config = dict(
    n_layer=11,
    d_model=448,
    n_head=7,
    n_kv_head=7,
    head_dim=64,
    d_mlp=1792,
    vocab_size=8192,
    activation='gelu',
    norm='layernorm',
    norm_place='pre',
    norm_eps=1e-06,
    positions='learned',
    qk_norm=False,
    attn_scale=0.125,
    bias='none',
    tie_embeddings=True,
    parallel_block=False,
    extras=['capped logits'],
    init='normal',
    init_std_qkv=0.0205,
    init_std_o=0.00437,
    init_std_up=0.0205,
    init_std_down=0.00437,
    optimizer='adam_atan2',
    lr=0.00062,
    lr_mult_qkv=0.5,
    beta1=0.9,
    beta2=0.99,
    lr_head=0.00656,
    grad_clip=1.0,
    warmup_steps=327,
    schedule='wsd',
    decay_fraction=1.0,
    decay_shape='linear',
    final_lr_fraction=0.0,
    batch_tokens=[32768, 65536, 98304],
    seq_len=1024,
    doc_mask=True,
    train_tokens=419400000,
    steps=6804,
    dataset='wikipedia_en',
)
Each number is 500 + 50 x the weight over its row's rms, rounded and kept within 0 to 999. Layers, rows and columns count from 0. Numbers have three digits each. The size before them is the row's rms in percent of the matrix's.

# layer 5 MLP down, 448x1792, rms 0.0338, rows 58-115, columns 1456-1567
106:471546496496590549460463543515423547445483503514511447564464559456587500470514400502485472469480501551567453466510481499418415532517421500511413528547576426522511513452492472471465500434454456515384511412444449470392419440545530466559524534478532524458459438453506492517414521408462442471518492481525460502453531516499381491468511578455
097:485487484490495529420518491488478490532487490559430485581496425528507472527472438465519516592409435439481346471429590453573516516552588484565470441532458576495527558453523533453468541500507444451499550497461529521490496581517506548484521398484465356489528546525514485530472510532423529558450527518376520427468494511492486516545536513504
104:470504433571455536389519414398471547487410503538513571526496511543441487383491402445470554516402484540408433483461623457489429528472497437513551518596536443503497483514467571505538435465484499462508522454566417448534523433483474493476545552532467542474543467575467432521475443418537468426510537444467525440523435522560488416633468434447
105:519497591500449444503624530438496457466455469517542528541431580538573490490394496513498544532528541548510576480555521538464497389530568513488534574535458442387520508464471506525509404454530425501541499533493532476384368469492488449435523466492567442452444398312504487557510565546601520383474525469476591527470512506549468532498591565511
099:500474402471451565476466459450560482458508523498455512527481504539520511605452473476552495467497525425493508495487602503547500523434554494505419434515550637523486447519445429527537510521556499514537514513480522408446582549503531426500473358627455476433435494572609405423517515450523440541580436547428548491489498493486552441438542490477
093:526554561523519562378460460483527511507558461534467502474452512513403529470396449493503609480451404501521548491549498521458463458568518516476529424530500450555502534513498566584408501600500583405604460496494446519579518462481533459461468486453505542392482469514443511471502422487530450447462519527417529563407521538459424454490468533469
102:449399421642517487463434445462448501548456537475547449502446559564463555477420493488443497436442567495451480511488467461486492449523491477452544540500494521542546476539434492581589439512484502485515478511555531590495495465549553501527512470453484513551604530449480532379417561537572495461573482451487476543483461511604494670491483454440
097:477391534498571435381503481527440471506541454490467473567413536532472442428472412429483461458476469513486520431480571437469526500539487514445546453534493459435504568449554546442505445603503510509409434580484514531465515448468583443512510564525467442576491430441500456446502525408544460468426524507456447503515515499580499511576515561449
102:490499478510433457492495470525458304454490492507473467459437554473403445650474482546479531424514550463429538466598537507471458561544471474479445525564445363455537475479477514428532552601514496480537503433533453538438556399516516513523501562427460589525540548530414518520504553602595593520501482495456507483606469481531524399429534476500
102:515482532391487531561442487502448456550535542547516507508517463516529532494589483420536620512493439459454486496553526515471435477411523593386513542445497524428473470442419455501452533467485532513497382537478478532510531481474503475411467554480543474438454457499441442550521518504506431526618535511461523560540547485581487558409535460497
101:474506542493568525514415632506422466507471411433490519525553476532573497525441493504540491517486482515437513439530498388446495446530467512492472503440501482510499387511440536384493461477359479522589501484413419443463524403411520528421513433571438454446422491478561494447447484508459503402465508511382543489436498493546418474560520471460
098:533548528455520477491441395466469447553558470556476516545534496486527505509451481513434635525501468412530469596473592612501471508516503514517411462538548470416495443501528412494558453551521555490527495544413516525496563506566480473482472565499570588494469521480599386570443492483473508510388491486443520468477525515434555574496524503427
101:452364501455499549586541514495501511556463452498563588519539490517466456552492515545474471460465517520399536552514479582477498544483499539412552431460462409470410453511567565438538438508529418526619429514485473472504562548573475426528480517458557616525464452592540409500512496509474534504446516513546511520543514452429491542554485487469
100:493426506523551570498552565448556577603506457521467494540493490531486482451476503486569497547471538485492483483605510513581531535523402556407471530421458583526482538466452552576439524547574464432531433524491523512550526427471479470460549478502518501511552631496493455506544551535384573585473543539528477517592539476483428486594608448541
092:504479396475517537452512469532422457529429407500527391542500518460501416426472602430493535425538506513540506509413406473524530485497528527542483470498496432501457557451538501628527558545448476527378547556610496584570487509493544516561529493617509462613564368536514569408524554509541484471442480562489506489484430497435508451361516511447
101:505478582481372420517456590487426458490490526517585509509501451515553644506432458474489558506470465469596512507519504533504543542413516458480537629418481484492519391538584583552505523482461459589518517462457496454473559446437572467501495438500542492435388542530489467504540488520459483488518542512443501606444491359483496476472583572491
097:598422453616546557495510457547526490415463500549522475502421463473483507497513503517463411556472494477501431507489493468447439535490618636435488455457529428494451543474458467476470562503523512478539382498581533555499402527578544522566458526502495447520465515548437600571493488460530538552505493389501556474502490429534587614484479487469
098:507496563469480437508488486530504507563494588514543436472520398541484550447592427377563449518544559540466454467544521489401558511533528516581408569524542499440505493564500580476486551495517514465513576454525525441455406515450506526507439495473464468493470473557527507522502490508464504498495490515458471431512496481436451551622526520541
098:541451505482499598429508524466506406578495486536457456475443388588585379513501417451479422471540532567570481463514526525587513521463521522443465495455434458403504507671503518465516495507375448496493488471468528481494444424510660519513530483493532492486501612509506545517532525523542490402506407546623487553504452527555488526530472452543
092:499435490452466462566536495531631495460492544512473476603508505516449482434482554514479572419501535466522545548496462383423546551422584561496611460444440426442511512563565508468563516419526508491532518532490508481564512418557468539496519466524487482542501498542555454426565495487538497467431552496544485450509475484541535407629481483478
101:520463508464434529431498535583540598510503465410521509527568554519471561533481536514536576544427534636427548569466566564443581473492408489501452511544546530541491402559525552531475501507588539579508501531389460472525481598516357532456500514444425379422539470569434405554538587510567527538515553484503507537473584614445566470558456521435
097:489471469603620531418527467552484556452432595556515616514418504526589572489494466464529484517453508524550547579522521542530574444487480514500473553380556543557529525486527491522482450455453503508614492521528585458583636473476509550508575536483484510497514506377484550486497530485586483505555537470455460481532532503499570521524482565520
099:451538445529570487457560555491459490567528553615531461601568530469508592534434455481452528515600515472486509483516409469429499505477533475548484512468476571485432426605496483481520554380456424437479489546398540504516461429514455495447538536491451457415490437530544600526498525467473528551483431525442406436503531515524459523418579498515
104:501545516516548463555475444495406432429535485480514493528523468493431402575492527550475472469483542498596488556486503496576431433498536539429581480476514439569510446520492477545536444465515478491524501418399476482462447544432519504485475453364464552451450479418419528501413537533520472452432425474477504437469518555477495527600394508559
102:498336480422474446440473434455467503559492475502462630475430470461480458472481564508545447465483391516441515512511513486443556538604458465466431596510453545485534487515469452573504542506610522507587516431558403460482471551451429455534514500469368514534450497493534525546486526511437472536447500561461623449485565579511488555499548521432
103:471450518544543431606462521524426458547477590497573449419533585474508591446474533451492450478557627438462462532550460501451461431498382574496516581504563485505484556477516392525340556452543482564417479571579377525450626548503622464534464510481501526491536480545475516501499527511408451512489474592451487497580456457446501470516461582457
098:520579575503453478460469479541427505454514423505551489580480560549480505458517493439542450506447505497555506538512505476562511542466517519453500481585494503388451424475519418485406621416592526506424506479603507463555526478537409493472518450568490518471492426605486495411499430512470471502453522465457485554553540516506498433514587506517
102:561449529485488516492548587470483555467497605590580465447402559519501544448550540497538478533620486525569581433507470528481516522501495508491552490497493422444518549584503470562533543530492475485528510545514592513466527526516596473466448443371531502480524494477527419535485525491581536593471467549605453448514549470388459459441426543575
094:523430477443467471449524441496560408490546527427434464498441457479529511487481425482490499514541613472437478428536555409505489451388490565542557512506475456499528568457497426451530396583510503532461426482571422461509511501496498517477525512444503525543550513552502536488566460573578558458544593546632532499603507468549564435392539470488
098:538544489466548430556478501583543366423457463556480544495451514533503478479553503430477480461527529466481564521517525424577498472471597458493604595399539503460484531455514628457443401463498516508419481519585508479469453484480543497482469528517423539493436464481435475503493526460579547578425534544553496535523537420487421504537530574447
096:519552512519540583478583488567576399482513484479506504530495564511493478540446509510502590563534535516507471501449429484479504519518466481514467456599426448493375524485513524527482451491544523556502476469522574517461485545407465471470516559468491518556596584475439553555491484488372440557535498494527490481468499504466516574461485488477
101:500596482423479493529535606521517488532484486604517543455434534502603504422550429509491510593421446597564446509448506508456568509394450433580496450501506458436484528504438439559426504508452475486471537546533490523490456546507512549464507516424498583567601522441502410447563517584491486481469501531511479469474549442489514573480543603557
096:450463488572512577629640528430533591481481503500557551527544545529554448487552485471503474583412430456518540505513414566526482443478448530443514549622506604606499510430512500533434486480469449490461520494483451573416498406477449495473429531459545541483481427561567526509483429469404540582444439389517513481501500503368468402576575447473
099:491522487566585478493494466455427438451465435481527417430428417453555526513493496472516469608513413509586454472458512488491565548460594499483533461474395572455465437450507546482526516496456487489473523477470586466566501474515478526529443490490472442537575551503581478528515481446589444482477518543545529508547468454449508527515479479441
097:534463591459503504521485445445505545501521453509510462544583445481413363450580457496519588470471505624422520532530538514510432556488495560458480503536485484485557504551468453549457430480640521465496466566388445487491465533494538467460498527517524478501411531491406581460502482566546468491418410425550509602448536366459435550464537507518
100:483519508591523487514511464453506420524534505451488503502471574495461477539491509503542428453511524482524522536503384537532494439468457413546428515423499416470582509438446480599426526493475457523421504493513585483537479513475489499475485475510494492451470472444485509497531527517423417511534513417408467504393520513478519513393463584517
101:419424525544449519504511524506513477556542487457528441577500461487479543500515512494542479472454419507482466498528505521488441474574412472554522486601468562479464554517575490570487473503549522544502439547445442481483526492491492358497504449519426566550519467541454524540434465545405441540515473538515452545439535443483438478486416538532
097:531385545495516556555497507499472552387541580471436524476575507508529478488451517563482549504468447619539540517521574556463455508462466504569493600493497504466553503481538559425494492531523483426468484517543463477526489554499466403498474480397492646514544425490491531455421439539475574508485506433538482451527537477532518495508496541550
099:477474449477474528504588462450515395478465486509477463491468502469509467483495596458462446533605450516543457511541472509466520499511508542482589613454542546426530558457473559602507488559520467553475412491549528575479479553496457472511535440427529587522521500552464501545516444567543502467570530515549572537441459511491473474506527532521
096:495497511509483528404499488471532505421517527592444466531520417485386548476524529551530618509448467535438552500452486433459481603496513518429633477524419547426502441511529549477524581483506466458486529567580468557478419484570534524525475426442580510444468522530432561507549525519499539433617516557512497476433480463594539565428477502482
102:471506519537400578513550481410469504490515514449600400460518529497526435541491507506458423565416509521516581414457503507524440516459531452502536487483473484526449565492479530527463527510577498475535547409509506481499437457463482497450458452561485532492469496607415509467486437501363609488484530508669454519448502485501518483486456586433
098:521508500410532495490543503603533552564487498526461426587507497555555356531512536488541520475492488500474472580519485499521506489530515533614520467595462474549466547563529527448463478553554555484477466535575498452477502608532476507561548500449524473515499495492439468451521510516601531532426524545481420450524526508431586434471543518558
099:469512588529512534464454519440496503558535496511423432494512586498419558568459491468428504417396528526625517444548553490528468579518498458497503483514462512550515583602504545666463449472539521450546566492427452404511536527556397484481485497411544552528476487578573456474494454543536563400465481428500559585389495484410579504550400432499
103:508616495557530460536516456540491516526505494481486575532468473480540455485543507468509497468533530467465497467500504550469558468532553457487459473473462439425549541520465609581518536496490513552531467532479484562459461522509557518513441435643424505495506532381475426525512459449464507433493581519474489436482533541347513523456423513524
099:485497490530522475481508523554427458523571559444423432576483564446419489473451522505440545484584518487468439551500494473471476417417479519570555488544541433601486551493441444429553593451439465529480497518552541528497495489494473531463586456548535506516484476413505508639589496497489498339458552584603486439544495558443504499512465483560
097:497359531501526517554547420477500459580549465533546447406321454519462502499544474456559558581527540590416501453510460467473552461523471510549393488516451474507501619538488475525489487540521523520502482487452492471510522510502660421518464523461519596504549441551518580530445514478452502424474477577475449566546456477488483445561631433491
104:516517502557406632612488527470558505504482556634511586533505381491535534440570509528574492618562441488592540501465487430551515507501516508533521472551484557571518444528482511530481559462405434554524537469507463537419394507428477490512516500472509487578496535581450561493503437496496453518565470472579462501435510513424438531497615443676
099:476429520451466449541505549504581477490545445439552480540541580472468492511504507472418575479522547449488467487530511530487472519436491520532480449553471521510487472519534552421591427517433500468519489597461493454431542506470503462492433442487511578389429600524438426553514515460396510512465484609529458500475488455372414538594553611556
097:470486510519546500536533541545510475542548500437411556434467461485565551524489464558446516535564501551489496400534450487577451500596454520473477569592474468502449494430476452495470437475432523438580455468453497387486396567454543464592444505479498498546554510470476483500473525371468522528481452452502494466549510594492460470467532606432
099:454542508496506581557590512581514532480428441488528540556478497438527451517612535490492550459485428520415537509489424516567486381512458512493585633542518369541451496412477481488433558548462413459458462558481519479449534476398545543426475507434496517466432455488473429515434462546473482506446501559547483505460522485531481588433589524449
096:526566505545456503518439506441544436492555492495451461380499481528525517561529474570545452520441471424409508515464615522568488485500520480550478513452591483485590518437476480418500521539521512464510500472633499521561579571505532487548460539480472583457503442531480519601536478519469535593514574454493506511515488532619531522545426485526
100:505554454545450540370663387523495488419553454578556533448527444500545493562520461516517532555534514531461460545536554569392523448437538448505571439436592468579434474399479478440452560577438491486538471396637514426510430492541525486493459569442458406542524485545411546469589589536453434474533504489467578524545607523561478544460521548486
095:468460509547543530465456532511496563422504494395531455456534537522444392535407533432516466477551436521367506390509478437451461573538478533561511512536485481534584463468523525490505478559547514488445357460474447504433478551412459491518499354344571481456455482420519468558443494445487536426523528484438442530360512515516537577455556482485
093:522498470397519522494493405462652467500533447451489490475490449587539614571515507511540547466528515426557455534485520553412510567497509413514472502500506492533465509521547562632410476494526514503467585453406475467561501465477476570525472570499571416482491531517500515463489558491464530463619476437494502492585512566628558393458415559513
098:510429543390452466543446434506410550416525454634440553547459439482597614525421484522458417438470509506430477506509455579527497494516514473391496478419625503514554574531520449566505496411598572465451433511538526566488505497437430527533465483580521516440415485465499512503502460487457548482574502412475542598530467505561548539464530475491
098:522382519495568455511606538531515569442476502427525483514502494445494491475551451466421533473509526562440532482520436444466528503432391456581626571424509539510467547507549466505520543472552465480501466577508516557484484527493475481521521548514563429458598479511584395543526513524410492479427501460451525546491493432491478535582479456497
099:579446547531495586525516479487553454474524510549546573501524529515614468490499575509542511453542458508635565476501438495499535504540554490555493471508486391467536375417525473477588498530403467528538459453468582557487440516500597498534510522393513413566563615528529472513420503500540471485592471544545570535575507484548473447573443420526
105:475539480397579643528533571515468580405534538511511516533510434480438499547558509526525505519424543395450526559477462494477479466553474526445513553526431474473460608475456447492459469449485502595559511447529449487537486472469581515459524567589538462491482497428533531461439450538548511655553514441542436453565493522544532467569469497468